Each number is 500 + 50 x the weight over its row's rms, rounded and kept within 0 to 999. Layers, rows and columns count from 0. Numbers have three digits each. The size before them is the row's rms in percent of the matrix's.

# down: layer 3 MLP down (transposed), 768x192, rms 0.158, rows 104-135, columns 0-95
# up: layer 3 MLP up, 768x192, rms 0.162, rows 105-136, columns 0-95
down104 097:569444530449499522484523511513535553519482511450389503508441556468490468453533455525586530497496493437533476578528507523545547440580588520482536581516466579502473520485503494485539540523442477543553469449458522636545571449519491548526484411427475476444537423520474601504487585408454531517
up105 095:417476460499528476458467602517433539602616516490440458580480473473393456496574491557515484474523511511561533533409490483551558474460488559485433377479506567574467480523367436463351479478540524454543500469496508550550412528506503465467520594504484520475514372441329453508475443524529501464
down105 099:552438596528481456525523475470530557508483493687555527604523478489530541515543534580485481469521477535549496477543507535515563510432529522481532464490463473511461497465513475467464487610490497529456573425412466486576485496521404506596519513521481499457592428554575476424464496549500578444
up106 081:408493487437443557503513533452514519521485560501458430561476540510489426493410477486463526475489443552465485598529530480614545584440512534577484416499516616561560488511538581434501425483485459555513549534540500521420488495578507514467544494568534503474479546437529416488483536566566522529
down106 093:517482527526521463491469438596474404521520540516578455479431519490516575519558598490563488528495484458503488460437508468427480398472539475547463485502505449513544473523460553509559519431481554412538342495469439502373553507505477516458474505470437520552523459509542530531484484442456547376
up107 108:471537475409537504520482495523493496499578430512397510379487443551410499459518455563511448510516526490451473472503495485437435460470559534348473475499570501557492510561510524405423456426449418523433488440492507458528560506579480411457590400550455477508558480510566555553509473496557577498
down107 105:573484472540494498482410526544449527546348606531455431586435431546504427515442507392449531455495480523485487492549549427581563454466521520494517497516513523562517594547530410425505517502515472474497527493497475524413594512410456462455484601548448591506486483382523530432557525555551416471
up108 106:473444506441460533516559428444511463411479493412499486501498509490533407478574468570587426438571457466493555475544561438418534529534517534431589556573481501549539527527478557504452508475539541492537426424529573475398509518545398383406477574483564458491554568584493474571520590581567507439
down108 103:563547561403516624439458467480548486527409509444526483520477531533472597528581575410495491511478557477489530496603397511519429475508484521553477542515510436584602554565511489515564490467422534488482514417565567527459499458455518571668557518552495476512516402483529465459490461565483540605
up109 102:506519492579576495560436537496542450517475467451511517518501588471500498546498536438486441486428467463483496617566644474506523422504496488604555478422492361529542552535581448529512452496492459526548517520485480450481521446583490508576540535570542530489429490539502416439526515472497533507
down109 101:460419559491508460487437524429455497508540492400458469556508521613502474517476561540526439450539487532538448441449543462508439515581578518533551524438510507501559468529411528490447505470562423485537557524450574560542471520534621534545426412446527458476446495436558595364466468487495447567
up110 101:413461441467552550512518473403504483539474509513410549542592541490503451425443462524515547542483418464535541407461520496444454406440544474494514618476532527457550519508483410423541534424481464484526537441564539511496494557480507608488546553485556457493564436403563524512509497492515499405
down110 091:523499531511525536544439520479524559524549533543490477629535502520464532450457424519427484491448550522545529457482501476479609458526498439554406505470503515517544455470525546539474520495534507474594471488511562410554451471509616479557506478539437499531557548473490506446594462555476391523
up111 086:490535549589534472606513559526481501443426525505448515528471475489503508539476541622473559624451535510517454598532473479581502525541448518395557504468501549556588574554548461563485526476539372465509442536578519487516513443549465397492474490476444405484435445566569438560558492502474531420
down111 088:438504463436488569434451529518435479386431547492413524529477511553456523468435487500443461486484516563496449572560420502500471477410430537519521464497471416563474508559473549550560541436565547493458424544495509555502539580563509482466440414413436492513552607500457618520468544511483465432
up112 110:466433465476568511435483500495440524503526396512516483417565453586506520419495521552491579524456490527482539465569528352541470478545457475490446561522484592505526440531574408488620492526478561568602578595490534485426499520417478436515570515566447407502519513542458457514498538616452514589
down112 117:414548469593486574506465436441484599389548480452453491575467502468478486504443546536526482513454535552452498539493523428436448462394598495490493521484510483626502474508520375481548496461523507485503464616495578496471544578471506439471550508562468527411450459538487522561436448544392500545
up113 099:526489483452419478436478438510457457457440607514567415434491453424487504485469509481436506517573548509541526486584436532484532480458539429599461502609446540494508464569586483472555507457497502580608548515603419558444533446481538566492499568470497474490476394450597475486517537508497522516
down113 105:517363539468554533462493564516437528510554515405571467470521520505515467473553397500489486366499480498569547504506519457525510600470613472519455541458507544416501454564478460480493433431535461578591525475534495449497416515587532433519412448431566421528567525440429557456642555502441505498
up114 105:552484454445473463507378556448505492477493469573516412530496486434570487410467511485576511536561435517450448539428571473525435464517500528548503488487423497462541527577470455470449402489557525495537561459532424517485545475547452526463511550463561552568597402427548537555586520522491478571
down114 114:447561519423588439502407515473470547411461417545435505623587463445388471406444590438565506502535396567543494531494468456436570483543462510537452530540510529485533516492432467475480468453423454488502532492587446486552550484465424560478546498492448548431533466503616556531565470529494557641
up115 091:517530376462448461577452472564482418496565549539455484406535438520451517506469479519530483452541446525566510531528551442548446449500468594515591553473465539485495526538454470489569490515580611579466594503514537499458452524507544466507519502548588551488407487439590471461474542454441516460
down115 088:459515536475611473657404470600467466474509483417580590557477453413536503533510466462550474476440484474542413503512407518517491538506502574519410471544455459521455560506506573487467464541513469438508560458453472519564466450518456545467449471517521492581537516499544445561466457535446367495
up116 097:556504518528419482442520436578529492597555532526449485576535521579522468519470580546470568444475467433436534353528500595560558463489487451543579547486510524525461435582497381530509454459598536591520485536483493597504496416515569528451565520470485524515457436489557468427571480452442522443
down116 087:584477561465574498550548577418455353537450486537439484422521474498490489529491499375590410587485545433438552592514448533437403522564516470553476498475465471547597485450438457489527488476491538522453530336518495454456462532505528453505470442479556491538491488461502565536429516455483392492
up117 093:547461477526448528482499498632534491568527466417545572391530578541527449565544493508480506557508519512361556535543426478523505525486596528613544489516414455436487498498464462530522572458499547537529495424521567542533515443545463569469526431457489485440468582530476487532532492556536427559
down117 095:497430453486442452443436572648588495449557451497485474528442489517573431562469496467520500483418542522405481475487498456504415521569514503417491403515409526531559535506556557558500483372518529384423501497454513537508533452455571596557520409575415557374493428412466534596532491563487440533
up118 095:574470436468562487360505551483480467396543538460487542433533419470463419512517571456442532594537529497499537488512490473453612487477455584496484494518568424532568450564553470486480562495492440501488487558464494554461454534452502525541466517474577562504408499572457414515546496509501540484
down118 104:479458533556533523531462493486501475544588476423526531437594510499555576466468396546552542479507438469523544522520470515514532489505493528521476434562535495536516477514470477527488481468438521440519514450493504471601472453404509458466498492503449461536574576481561325611489479524431393525
up119 100:537519462538548447537496427604593378581521578433510558491447528500580540538505512529522473488610475575396466422517499403557456464541559548449451440510407372465487505486549458533488566521434537464524497455480437477503472527503566483578467602497454461518573522511532420563485497481585557576
down119 099:489411525479535470465502438529460555413515520518499501556667564418500370582466519507470536463459539501557468413447577471465575512544569494429490542499394488499527501457517498548555500522496510494507562544471439522500513467566397576455495445366577497455499517395543540427405501489510544430
up120 113:496492397480579424491494524492498497533668423440503554509568496500465555490529498543515512520518486425553534537505529423505487579476422524520514454456502553499501459394506537481543508465583502513487518422540424518468503511506561535509539530537626506472497465442636466454515504561535456420
down120 106:415506413593540454566549528460526534444463444442406540501523525400530488474537578424449500466514517572448491503509527455477529587448566477498520497493502544401415533540453527488413495609486486500442459463583493636520464550452397519582502463530545544468505448426535602527528509464459530520
up121 103:498451523612534429446520468525548485496523522472546448506522503456593518509505522520477448567542410517448562480489422517512520464476655554470474580487360525384548466473500442410569401429580536491511479482517548469504489484588525481534448417494550484504465502386568483502563521569463433508
down121 100:496551524517612522475540507508437428495485523566505566470442540481475462491530578567489611481485546421428608462479403582446499478512467570507470480535451513439591458472484480531470539543515403546534506646506515516481460493507588617510533457545492514530444571516461498543579573477486535527
up122 101:543461498549541489511523415487537522461542569482411463418571543464438562536548426488531496584485562404544608483528516507437522489574543452506486478551555541453528415375479501484423455523451535538513412557492498457432478454512426534522453568551507521570465519458492544469438427421545423506
down122 099:464499479571488448593584536521546461434461400480607480538445572410511462606480454565454467499481551555516488360524484572511521562488514548551516425545559460508514536566472529468510505453512454459541447528519463489531470484519632527600388482525491583501565476481465477481453479467489603496
up123 098:485556575485455585537510434489368492477543496588484526542475565573559540554453462537445535571528415537578475434437511475589491366566463416505409495550495505433525454459478626507513483430491550504539562498460478485577500535505574627459465465528517545559501565519558453508555485520460378474
down123 098:491468547443412507586521460501424472530446527496437508536494455554511504609518543522487460522494395492528456521502514618628461417436448575418478520506462461501364477475490531548530597509488568411450558461495522472481500604545515627492433458513453576476469477539509467438503536539431480482
up124 106:471462495515455490598501415562449524480561465423484445455482532522549632472465463591489471463433465511528549527451575461478575415468505560446501510440469523484492546463444523421540521511463539530550418451522528446504433513490434578581517590489589516430517444486523542434530524476525473641
down124 104:527519549480514500463559482496535417500494538600577473506509507473544463480480494495468490465512565489582549529460526443527513468427508448534484402464492535484541495606580578549474540536453508622440510469474496541468543457468527469422443489481539576562483453598545636543569575503538582435
up125 096:495512431409474449446503432459552507491481530530521456462475520509491500614429468505536482491480619479536514427510522530561463496552425464445519500588520575558500526496523452537491447520470473475520470549548447519474489627481493529501555467468581532545413466449490463582467515536536592495
down125 096:500494454437446475530491514548484548503495452532462542484494467527464545449576540547421526511596448587481589517488510489526486494470477504463578475488456563473478532446468444494441460623432547392470445577469477556438504574508496456574531473387558522547515500566560555461509490548478458606
up126 111:437459439567505550445444458501496535465457523524553529443422564478549547458513528428583500563554464432452490437528607558384531470495572520579552509506520459532639493497495481482479481430493461568581425483460404497553483494509610415502436535491508515504535624555556423561496535508554430398
down126 107:522476504499487530523557544520368534493442477476595410595487505512577456562468485461616484531502473386480590427449483489518514511511553600529504550463598524558467560546473496411461483519460490533543554505447496479368553600490532512526518483460462460521430491501545461523553492456454496514
up127 103:482455498551526455463540506583516513541459513592547457534451619491441583604485485479557567616478390534532484558485518531398492451503515567482608444542508497528441527466499609446450449451533461468460494431495599483419508483480438504506445544504575549462514508424554443589511454491507514437
down127 110:587476441491398471408433455553414494470458548531604500581504554462557501584609399455519561478530548539562518490489402434432577525581571582453523510551458525596507471559463455418456370514446490455476455360514492567477506488478548574440530457481514492533487484493483586502501509525462563571
up128 101:446445515523498476537501428487496539538502473583492463496547566583528506532545432508472522551471449473519645486436518513501521440499490567522430471431510447491503406499436465493480515534537555497489533494500501445528499460519473469523488618459485529474579441382555551495500495491536533514
down128 101:437476547507474461514509428453599506505645466412403499433506461563473608505425480432536523503516470515447495526554499558468585481487521487569504485537481522473462418513588548560490484550531474483530453467516524528537447440582529456476412475458507490516522639504469519474528409484508483525
up129 096:472509529513529482524508554552466469499431554598490624396402364498403499502488554525471526429497470445470534484514545494521413461454428550548463505553514542356446467428467491444467494502498457512439491515475438522649456516493474519437580614476563425580549480568514486533461551485557463478
down129 106:517493465528552545620472478480471516468556514503533397543423490514538429481522360395422486550422567441541455455407513454516471441478405517485435557517438476434489544524433513498437504452438525491619474425557497576477469427507429480458474406429492466471541430427526520477355504551475476588
up130 098:474497583558500460470496579418535532581445443513500540444508604465473481551488480617475411401538514477571528482488605409469441523479435486482509519457505549475411468485457599536430496561520619544491563523459469499510452532478497461496492564530429601577483452465458483469512534556556473489
down130 096:446532535445473482558461515429477392525482456464478497467448424436522509485344409465503537490457517438482474507563484505453585416480450468598450522579546528460610421470462490488474529572446518480440478524499432499514482531529528553396448503491479547523540522495547484635512482495561492449
up131 103:453529496517418484488480512563483383466543369490509435502484487566488519466506463472503436615430465493527497614521487489507514463504587545609435566464436472463470525501434500448552514477460486501443386627540567499461510484532537468454510503536569510479448461537551471488521505539470555709
down131 109:485535436532533440468548493486583488416529421537410529539508516514507503554440544451499446525521524546527497528493431518503563436496474491522531637489506525504546520486585430475497488409569450514464487445511512505492424646567511493609518610419561493545469524498429468476461417414375494485
up132 099:512442526519414537510444527523440563439558451457487432590451459460547453494572441514502499527436595502503530592557572424461502493525518463527446436494447517501598522532521487450565620538471455585505574489568524481442511549469539396435557549505612497493558491470521479526465520481455463451
down132 103:463445518582590481515549509450475561517570490487469555552562524512481476492478488537477401442402498438492519524521496464573528428474401557470473483493435412497455550463507492461512510571490552435533527484464470408501505488528552548484493476465542513412448499460555461437513559506540524467
up133 111:516422467568464576443496509473535519503519608471460487473502455499490529435563474536542481569424512519560497531487493466424552446471524552490425450525584490575433456593477454595509484445561513497493524536523401508511526492520437443451534486432438486492562459462586524585519505479530495472
down133 126:587548479484524586533606440519481431462427579531427433508532487631533565486559545465477429556528503411600521551394516481500542551520496442508436503438481581521551462441516481458480525501472549532529468466499500521593467505524560568424405474471442512515471535427518579553543402496620516490
up134 103:562492504447457492485513532563542518472514432457446487516561544559385500490455530451590470489511500545512519507474437509430564478526481471562587464509533537447397514593464510557434618472453515482499480512424558397490448533577578411467520523522456534453563418564561550487465455444656477484
down134 102:501529503506605418491460501514463547557561543436427422468480524454485391486498548389484530484586560506493478434457490430442536508517504596490434580506532583475538493470463443416455547447498521560504586495512401592446553508477560523548467416454510486503472520458493612424475497470591541520
up135 106:485521478494498527461482507454541515457486514494511468490451511488452540464533474471586517513464413505481499560494505460463527510536602496438550434480503577501572552589401419445539493448496586593571464505563457458591570462623477490565456493549473468593513567450563422480425475519459526461
down135 102:476453464470578496553516514458346545574540451479387515506507513575468391458581479491474521540455529495483556475444465481537482547549446517562588538465560480364539407491514543498482441514512555483500518446562400472426476563401519464487404493460520432522472542463481547489493561462514450497
up136 097:435533496514476502478564493556524502570558535447491457520493510488491523427523509506562535494443506438522482435553510495481451467493426469476546441461458516529493486397438478413523473592596486497486554524614433615544452565539489482458532586490448494479550490449542446561425393419518471476